{
  "hidden_size": 224,
  "num_key_value_heads": 4,
  "intermediate_size": 896,
  "norm_place": "pre",
  "norm_eps": 1e-06,
  "parallel_block": false,
  "init": "orth",
  "init_std_up": 0.0273,
  "decay_shape": "linear",
  "max_steps": 8222
}
Each number is 128 + 24 x the weight over its row's rms, rounded and kept within 0 to 255. Layers, rows and columns count from 0. Numbers have three digits each. The size before them is the row's rms in percent of the matrix's.

# layer 4 MLP gate, 896x224, rms 0.126, rows 225-244, columns 0-111
103:118146135140156131141104143122117147118142125179131152131060074104155139115120169118136133118183098161122125136144106087115158137158144139118116094114130117107148149089135159146124107128125094131148132059144111114165175176115125092131128108083135140135150071146096155175118154140130127137146150133132151160107139127116152103128151101148
087:143115132202111170127142158111136103137118141128143133156091109172128168118120109135157161124121140127109177132102116146095112112121145141145122084136153134106091121100171180126165125115141140109126141160100132094168163091138112115181107068125131142137138161115091103138161145145097128131156132093144154169083102119136118132128118124153
104:116111068103132150130155120131122129090142134115106102105123154146122146077194124139137104142117130149114099176120089117141094145150143156142098144134103124111144158117127121116136167149132114168116137124130135155141122108108140150091143093127088142115136146130083122105115120139152123080158110158106126139121127086193159187142099119088
072:153127104109138112133087168131105125144148106157150096117117139111152144138127162112098122149158116135084100099119113091121127108149143135140133133147158138174151149095094141100114160103087127149123142097132166150151177143118158150091133113136100081159118146134130055156086152156138130136194116159131140136140145105140080176150183120107
108:138128110156117137141138176104133148153109126115167124108087124133119085095123107134142138136124148171160133133138150122124159150117114103103143089094127152122123087162089092139123120126110082131136109074128178080130133111133128082152134140156191101109136159120122142121096105125119180156142092083130116147114113133104134145045135130130
103:127125119134114127099140147121109137134159127129116121094118141092080136166108143127090085129116158124158137133131135139121138131142144107124135135119087173071124133117114161126128129139117111119115107134115125082128119077145090099091149135159133115126121123157121103086126145109113101148151131116116139124107107145123117167121085148106
103:110169119136137123131118185168109138177099097129093074106129145149133115142151156130125120178104156139122129146126135145123114110129116124123155139124149174096178167093106122105149151121130112154152140124126167135153102124125116145145118189087092145108130106132094111157124166167124119181088109125177119120129124145118110105153081150062
106:138127151170142132161156139129130120127076113138137132072116120101156125110153091132165142136162101104155148114111138105124131143105134098123149129066118114079099125163179148122145123165160135137141102097111096127148091140128106155146138092099133144128107160092128149128139122128129153129144127105112095144109116152112143158139119093152
109:096185137123145157154162144085114169143142168127129125114138136129135149166159130130135097153168128101119160135143106103122106114164147090118144138136116152142154125089072157137076150102146101150122125098127101113114111107156137125147119100162120127094081114119144149194139114161122112149194123129139107140101146152153102092111105101129
113:119104178115132145108134103122097123119118203136103105096114113135151138147092093119132109152103163146159120111129116172105118125127111122160146128142165117093077131133146147114137114119127134120127128172125125122160137130173160127125138094129154117099199178117135107166166127135125154154147129168113110102149123073167133121154129116114
107:115116116073161146141141142112133134129150124154134068168171072105150068122102107098092112127164114116135125151151086088123143127147131102127119147116168136124178126122140117164141143131163143156103136140131105116148078117084138128097112093099160079090101110102148156142132099128112102125114161122129131148100130124098088129133142190126
082:076117095067115104139152132137118144151161128164167115134128127136133129115140117098099178114146105127119117096104076113133125121144136137182129074093091119112121140089092123104109119145157116124129134127135143175129100136111154138129164173128134101129130132136125123201116102146133181132086120106097088126140121151104122112137165138093
098:118147128139138130133142138123122134155092144094151091109124115097127161170139164126143079115102157133110170127105111155112138102144121118100097158158111127151147134098107146125151126129129134164124098110133116126159104142164136138128086123135142141093104150149155125168118145126159096127152120149157147094080163147138132145103089132120
108:133120157123166148161130164150130144119115107118146150152108158092141081111138148122122154132133112139110089121133110134105123093191158122124100129083130119107103131128151114143115111149079158131135130099124117162085103110121087142150113172098128121069149122109106109120153134150103107168122123150144126123135152122140098113111169121071
098:170158111173102129119154135128147125138131135163148101120059131166137136184108188138118128111161113086156143137115121091089095103098134113106095108141103107074136145167104140165098143108161118137159126132108133123136117117139164125134152115095116152090112117124124160132089082103119105132121156119128128121141150117146112097111152142138
101:110147155134139111110101128160134149125143161124166156156132130136155152127127101141110140154137165154087104155163124126130133128153085118100159108098129149112128147131139132108125142114114112081177113114102148126130082132130105174110083113073142142118122144120116105134176126166134111119110189124097134121106138087111115117160135083107
095:124105113130121071118111142140113133165163111152130099109192109107149127151149126152148106143088149106120112133126092091142126137102143093129132137173136126108147166142099129109173107160126156170073145086116156144149169128124140119161140131108118140148115097108120148166139137097128137118157132153142165114121138133126119124072110158140
088:109098148150120117137117139149097157190120134142129124150098127144154107124149148065157187158107087060127136147172126093134124109127177080119134125126155154145124131107108132112101085088089143138106183106139145088146170145151130115145149143141176113101144160122139155136142136148139126128149104114137114123105134159093101146174141108139
108:153119090151142129103082127100117145156088148146159121135116096072100118138148149092126103130112121149125096131159107165139117096155170144143149144147110117112075111064154104111124149137098161165165104136125135081108089161090159146162091135151139113105131151110151124110145139154145141161120141144139130124116119148163137120100137081127
083:156126153158110120133138111137143128122124107109129108118117108101145117144147129153100135109077134121143107107095174087126157132129108134151082126156140112098101150115143135099110128181150110126168128156100164139134122139126155090154159127127142124132135116136097102125112142130161168115141154139144146164127080154132143142077115158136
# layer 4 MLP up, 896x224, rms 0.128, rows 225-243, columns 0-111
101:161113168173163094153152127103073166165132106102103130102180121094168160137106113146116120156155160135116127148118091152095155095119131131107127122125123167164108160101128094100142148157145143154161127149103072124093116141142097138119124144110106124085137125137184126142117132114121089070143138133112131148145115124154130120170133134155
086:118135099149167125128097080100104091139119088156111142113131130147116157160142120146139123107108133149151136092185137140124148124098114142145115152107135123137173153127140118136158141175088108181098165094145146113134144086118150120155159133107151106107122136156138161137100098125155109097097146089135077128130164078121173122128109118109
104:119127122107138152115164163155154126107140124149124112073114173150141129105159111152145092113097147106148141136121130080145109130091135142143115147136141109145102137138158097157125150156133090099122129160116114121163108142125124173156152058092090145103177097138141132127124119143152124105155117159147120157086117116138156171095163126125
077:099127115158087139140148143114122113152101075103144136119123157114159106124112147125117172113168115170115082143131137120117137135102111125096137166133088124129120129133116120105137156097155102147152135146084137109113101170124110174149119113117082138160130184110113140108142128159115127118132107113070140116129170167136165154148111121090
106:165123102132160180135126116127192139165124128123125119135157108117135137102139113125108146131160149135142121145173119150136121097138086126146155142124103193089103144080152140092137140091149102143166124202126128098102102162143136141131144138116125097121131110110141164163130108117110081123115129091182123154135136121116143112109123160092
108:160102127095105137164155100125157152130128112126100109125079114138123089120194135150102058091125117156110119135146123154169157138150108119146122153102185112087160121153147119098105094132151130142148128125137167122138129096135121115097118131141150125139146103145161131167121147131126088114115146132152159130124149160138176132098136118087
101:115149144141064150116075121109142113144162128155156132135121148088099130164120135161121109121087113181170140136117094150145123125129096128152108126117135087123102144138131112111138099174142122111102101117098144141143198108122137101109120110162148126151161103115149151135130143151158109104107128080110159145131111116094087100095123133170
102:128137125152153149147118175110119121128125138119149108110124123101145102088166126115112117110103122121109185122113148127107143158135153118150131107131105128088082134133134109123168124192175152162127152139132128130136119168116158173169101114152128121135177081139072068125129079141132107157130087127111136143126112098100104163135159131145
119:124148161108105179138138111120066149170135137151112095141141156134122167136147131122123141134132107101141129153175137122088145096132157109117091080146098164150138091102143164133139171102149184138110079129140090099106147149133133138169127138157162117112116134083150159125074144180121149128157100091129122190102172160129110093096104148143
105:146151168104125089127120131093107160144129138118144131145104100133102118126141086169136129118164109110122134148089184133124143138143153126096129139108135131123092151071130162087101143143148103154162134144133170106109125145137120164099127122113135116111127130103137144177118091129090112147146152080123117131139123077063129124134117161134
115:135159122102107108132125112106084086137148135146128153140099170121120154154119161143146142115106117171102110126115162116132103101107174102126125128169129128119136159136135142094127132133114149127138148168110131135100171129121113137144131127144142146155149144152131127127089137115150163146130140088149096088165124118113137092124110141122
082:094152137104114095125146129107092143154126096147159106148134107157153095101150116112157175106156121090112112145138096122082150165128119124142120107149096144137129147142103161103138155120128131129172135132131121146102136105136116123131115125092142056124103136137138122142124110129110162161130135125104069149205137169116153154104130107093
101:099116110151104145102136160169136103137149132166123152172134104146143136107152089157143123138121106119121110119169183119155142142102116148141167129148154130111106122156152095120124118127088156103138103142113164120088136120124100138177159168123115112140130107059133123065141112101152125096111132115119118169125135143118137093173158134132
103:146150157109152125111130177105087126128128136121137085148140140169090147128138122141161158137114120118128182103149106134118154156089134119093115149137116126152144096134141161127082129095083140139137134123083154129149109127126148096116106130158109116158169107096108134117135110185145101152126099149107118148116099149075125128132106135098
096:138149106102167160175131170109111077129121153100139110174136125127134166118111105112172119149138137148138123138130131146136145098124130113136157082157157145082102102129085106109151111104113163145152107146155100141144138106136099157118177142079136162152156152108120083132158135084138161116122145147152113108077129123095072106154165124151
105:135120129153142143097096117161139146098158144083187092094129143133163124146123137130116114140096135117118127132122131146124128107111098133108119100143159163098127173118122138124130129112105124123104078149112150151112114122113114158139137116103105161121116163143152154150107138123117163144121151102145123086126107110153154111141129143123
090:132155138163145125134124066107135132123117138139153123121150127155155096128144116125126114105128148107140127105122128148142105127131116089136107116126109110105095169120134106102196079146097155133097112135132153150160213130109175093098143121145098145108168083155130144109131100137158148132155168131136146140100161125135141099114127119147
085:135119114132106108133142113127126129097118127108098121105116093131118111135130097151154118068140128157077125167103090133103137122116131160093108132133101127131182128135138121200146204165099109117106130150110083156121061069107114096121100086130093143170100125153187112139146160163111101132103114129094098146134142137162153142120115114129
106:122162155088158109129120109150159131114135141132190126186143135146155143140158123079144149120149089121099140105157125129150125138157133196093080142134122106131161072134107131114161171129115098116126132108096106114148115140161137146118138144160126128118103113133154136154134109127122130105157089103159134127141122124118126146112105156135
# layer 4 MLP down (transposed), 896x224, rms 0.0597, rows 225-243, columns 0-111
100:161148131119104153169141167137093163127167175165118113130153105180147156126106168082096120132135128135134120190159173143102127090133100142130116126156141133117136100095109136118093126103124137107155099112126151136139151168065098098096120152157146122141134163117153117113120086118164123130110134111098127116112144180130123163120102113104
094:124133141158163108119140126130151146139127152150113117132135095106103065133112171137187109143138128157140145109125121128116157079117117111159153158086123092136154141154160111183121145136141131142108114091148157124146121161141147111113164154136151073122094152147133172140117113148133178107124144173183139089164116124094172122091117130113
101:105089083104124167173139136135104083089152106135114132084142138159096140147103145158111177099150115125162096091149158119157136133089114134130151105120092150099117168136115107137144151079140144160124112134078151175156135128130132139110174142178114121143122127173125086111137088109156155124105132135156098140144149126130180096138093151134
077:092143098121112192110144108148119117144146133110113100129119124151101166115119112131092120120126122131136131101127130091138149156141110158104098083131145149138129112112131167133156104123060106164102154122108156140121163163125090128166102099183199106138125103123159108125129157136178115115140128126093149129153108110131104131125105090128
098:098138121134184074127124088138126152091127143098097134106115148140068119129124134086104150078114111125104146127157140111133099141113150135158133110154155082087168135077163120155129134129137171141109106107130089159194183127124148127128120132119104135170127143131115125079151129096128114134121140131086165128149147126132092135161137134154
106:144121172114114130116170134121161148069173085110129172117149099159092093143120142115140092169146144156130113111099183153154127124147121119096139147137140134114143119127153156123148121123112150171129127148122175090152080115125150137137156162088114122119169161143134116100140102101165133155122123155170143157122121097116128117093120141147
095:105126145121132150143149149136167110130143143133118116164118155125127118144087130103139121144146116125159120137100153166167164139135180173102159133104125122112117104140148099158131102149159142134150168133152122096113107130123194120095143110143105145137105160155167118104105119131117147111143197128160153140111135122156136144154119102106
108:127072125138100100132102110137144126154154131104121122129115120103115099129122115128144101103139138147136136127121121167113109134108108163171112088159121150154162132107127139135126148100101096143083140107156081138144124142168123097116141126124132165186170160161157111078121129127078098079156125158139129126166148174123147160151156136115
109:123163127112107093131160182124104141100167143143113118115148162110128144071156124100140118181121135161117093133115150156124153113096112147149080141150119163067133164143182142121130109135084152166163122097114137089137141140158151153126116115142132149101128136136141104115090117116159129114148132190129126102150134122089116149152131092123
107:134137130123097118147099135136113126232124125125165111113132114122126093122090083150163122147154136096097160119123148133120153144131132136140143146140120080143104073162105141086156140136134110120112119111150085130172076093126117150115121152101137117137127128149104139105103107146142141108115149135121102142147112108095152130133134131141
117:166131128151133120128133101134089120105144162119099151169125174158114106170168151148114144116148105153105135129107151128147138090127118134115117099144131140159154152100137126141141136140153144118119154205150161146084149136141068126112121164092124163157102128121155109141162124196117122178160097164089128124140137119143119140080149083157
087:159135181125112188140122136111130138169145148116171097133097102133158131136121137105136079129125131096135100131144098167200140108136145104143131132135132128157135110109142117135084128131132111148110186128114122166123126119139148161162108116134162094128127142120151099164122076106096135119107128090119109148154082113105122148123073135114
101:117128107156206149110169127099104143176128145116153160108124146119097110116154130115125137138128112146118134145145144151134156156122172104150095150100107138123130107092123123146094134145180113118143052139168112110093114114127125141108132098135139115116126106163184114175144151134114148148149099108139158154126124096138112107098084119128
105:128132130184123164156101120132153121083081144102174116137138124116142113151175162127129134084086122144137160129099095110128133148131112137102144124110103098121115101136081118142116167127147126148124121113102149089076099118108117092147111159159091108157139082141124148139165088123142097127110134143144150134142176142128094132172170112143
099:110178129138126098149114120118144102122080088147126172117141133113142150119100160123129087132068147143142109112158107145101112144104106086124096096125125110151139143095158169129130114112108104089106135117156112109117146162132163143153153129117068116091138141133137106121157136104096114128158103132118110110129135107142144110104103116131
107:125153114123118124101115148109110092136108100123123171116152134106138134136130101155141107092118135130086117105155092152066129115126101092128094147138108159095164128153109124162128106113107131147121112118125133171142092099133202171146095116085140127117110143127094133145130123146160110113154148090126108137125135138102088166082136095149
097:118153149116135154103122137122101131110145142170125171117146110144114081118148171116121096102126133110126124107155141105165118147139125094141105109150079123115138169133132152105182114141167143134143131134102106166146140137108126113083155094079109186163146089150127101112138100143150120098127103141142158123148110133115137083122161108138
088:173118129102125129123101103101127148107148121170130156128108171111095110127154126148135115092128135147145129079059121166127118095115142164132076128124111101114123113117138069134094144154140158124129107104156144107127078152148131136152126144082143111168122100185095125138113154122088119161080101169101112130147128143160156149112127114135
101:131104169136144097144123152138107175134104137148121110135136122107121122148146150094108162155145097144127116129120155140167099122122145102135129105114170153131082137134142148087119108157095102112158129146141171123114113170135075139113155117189184169129123143103120130119134139166137090096107140144116130120151141159155130144096149122147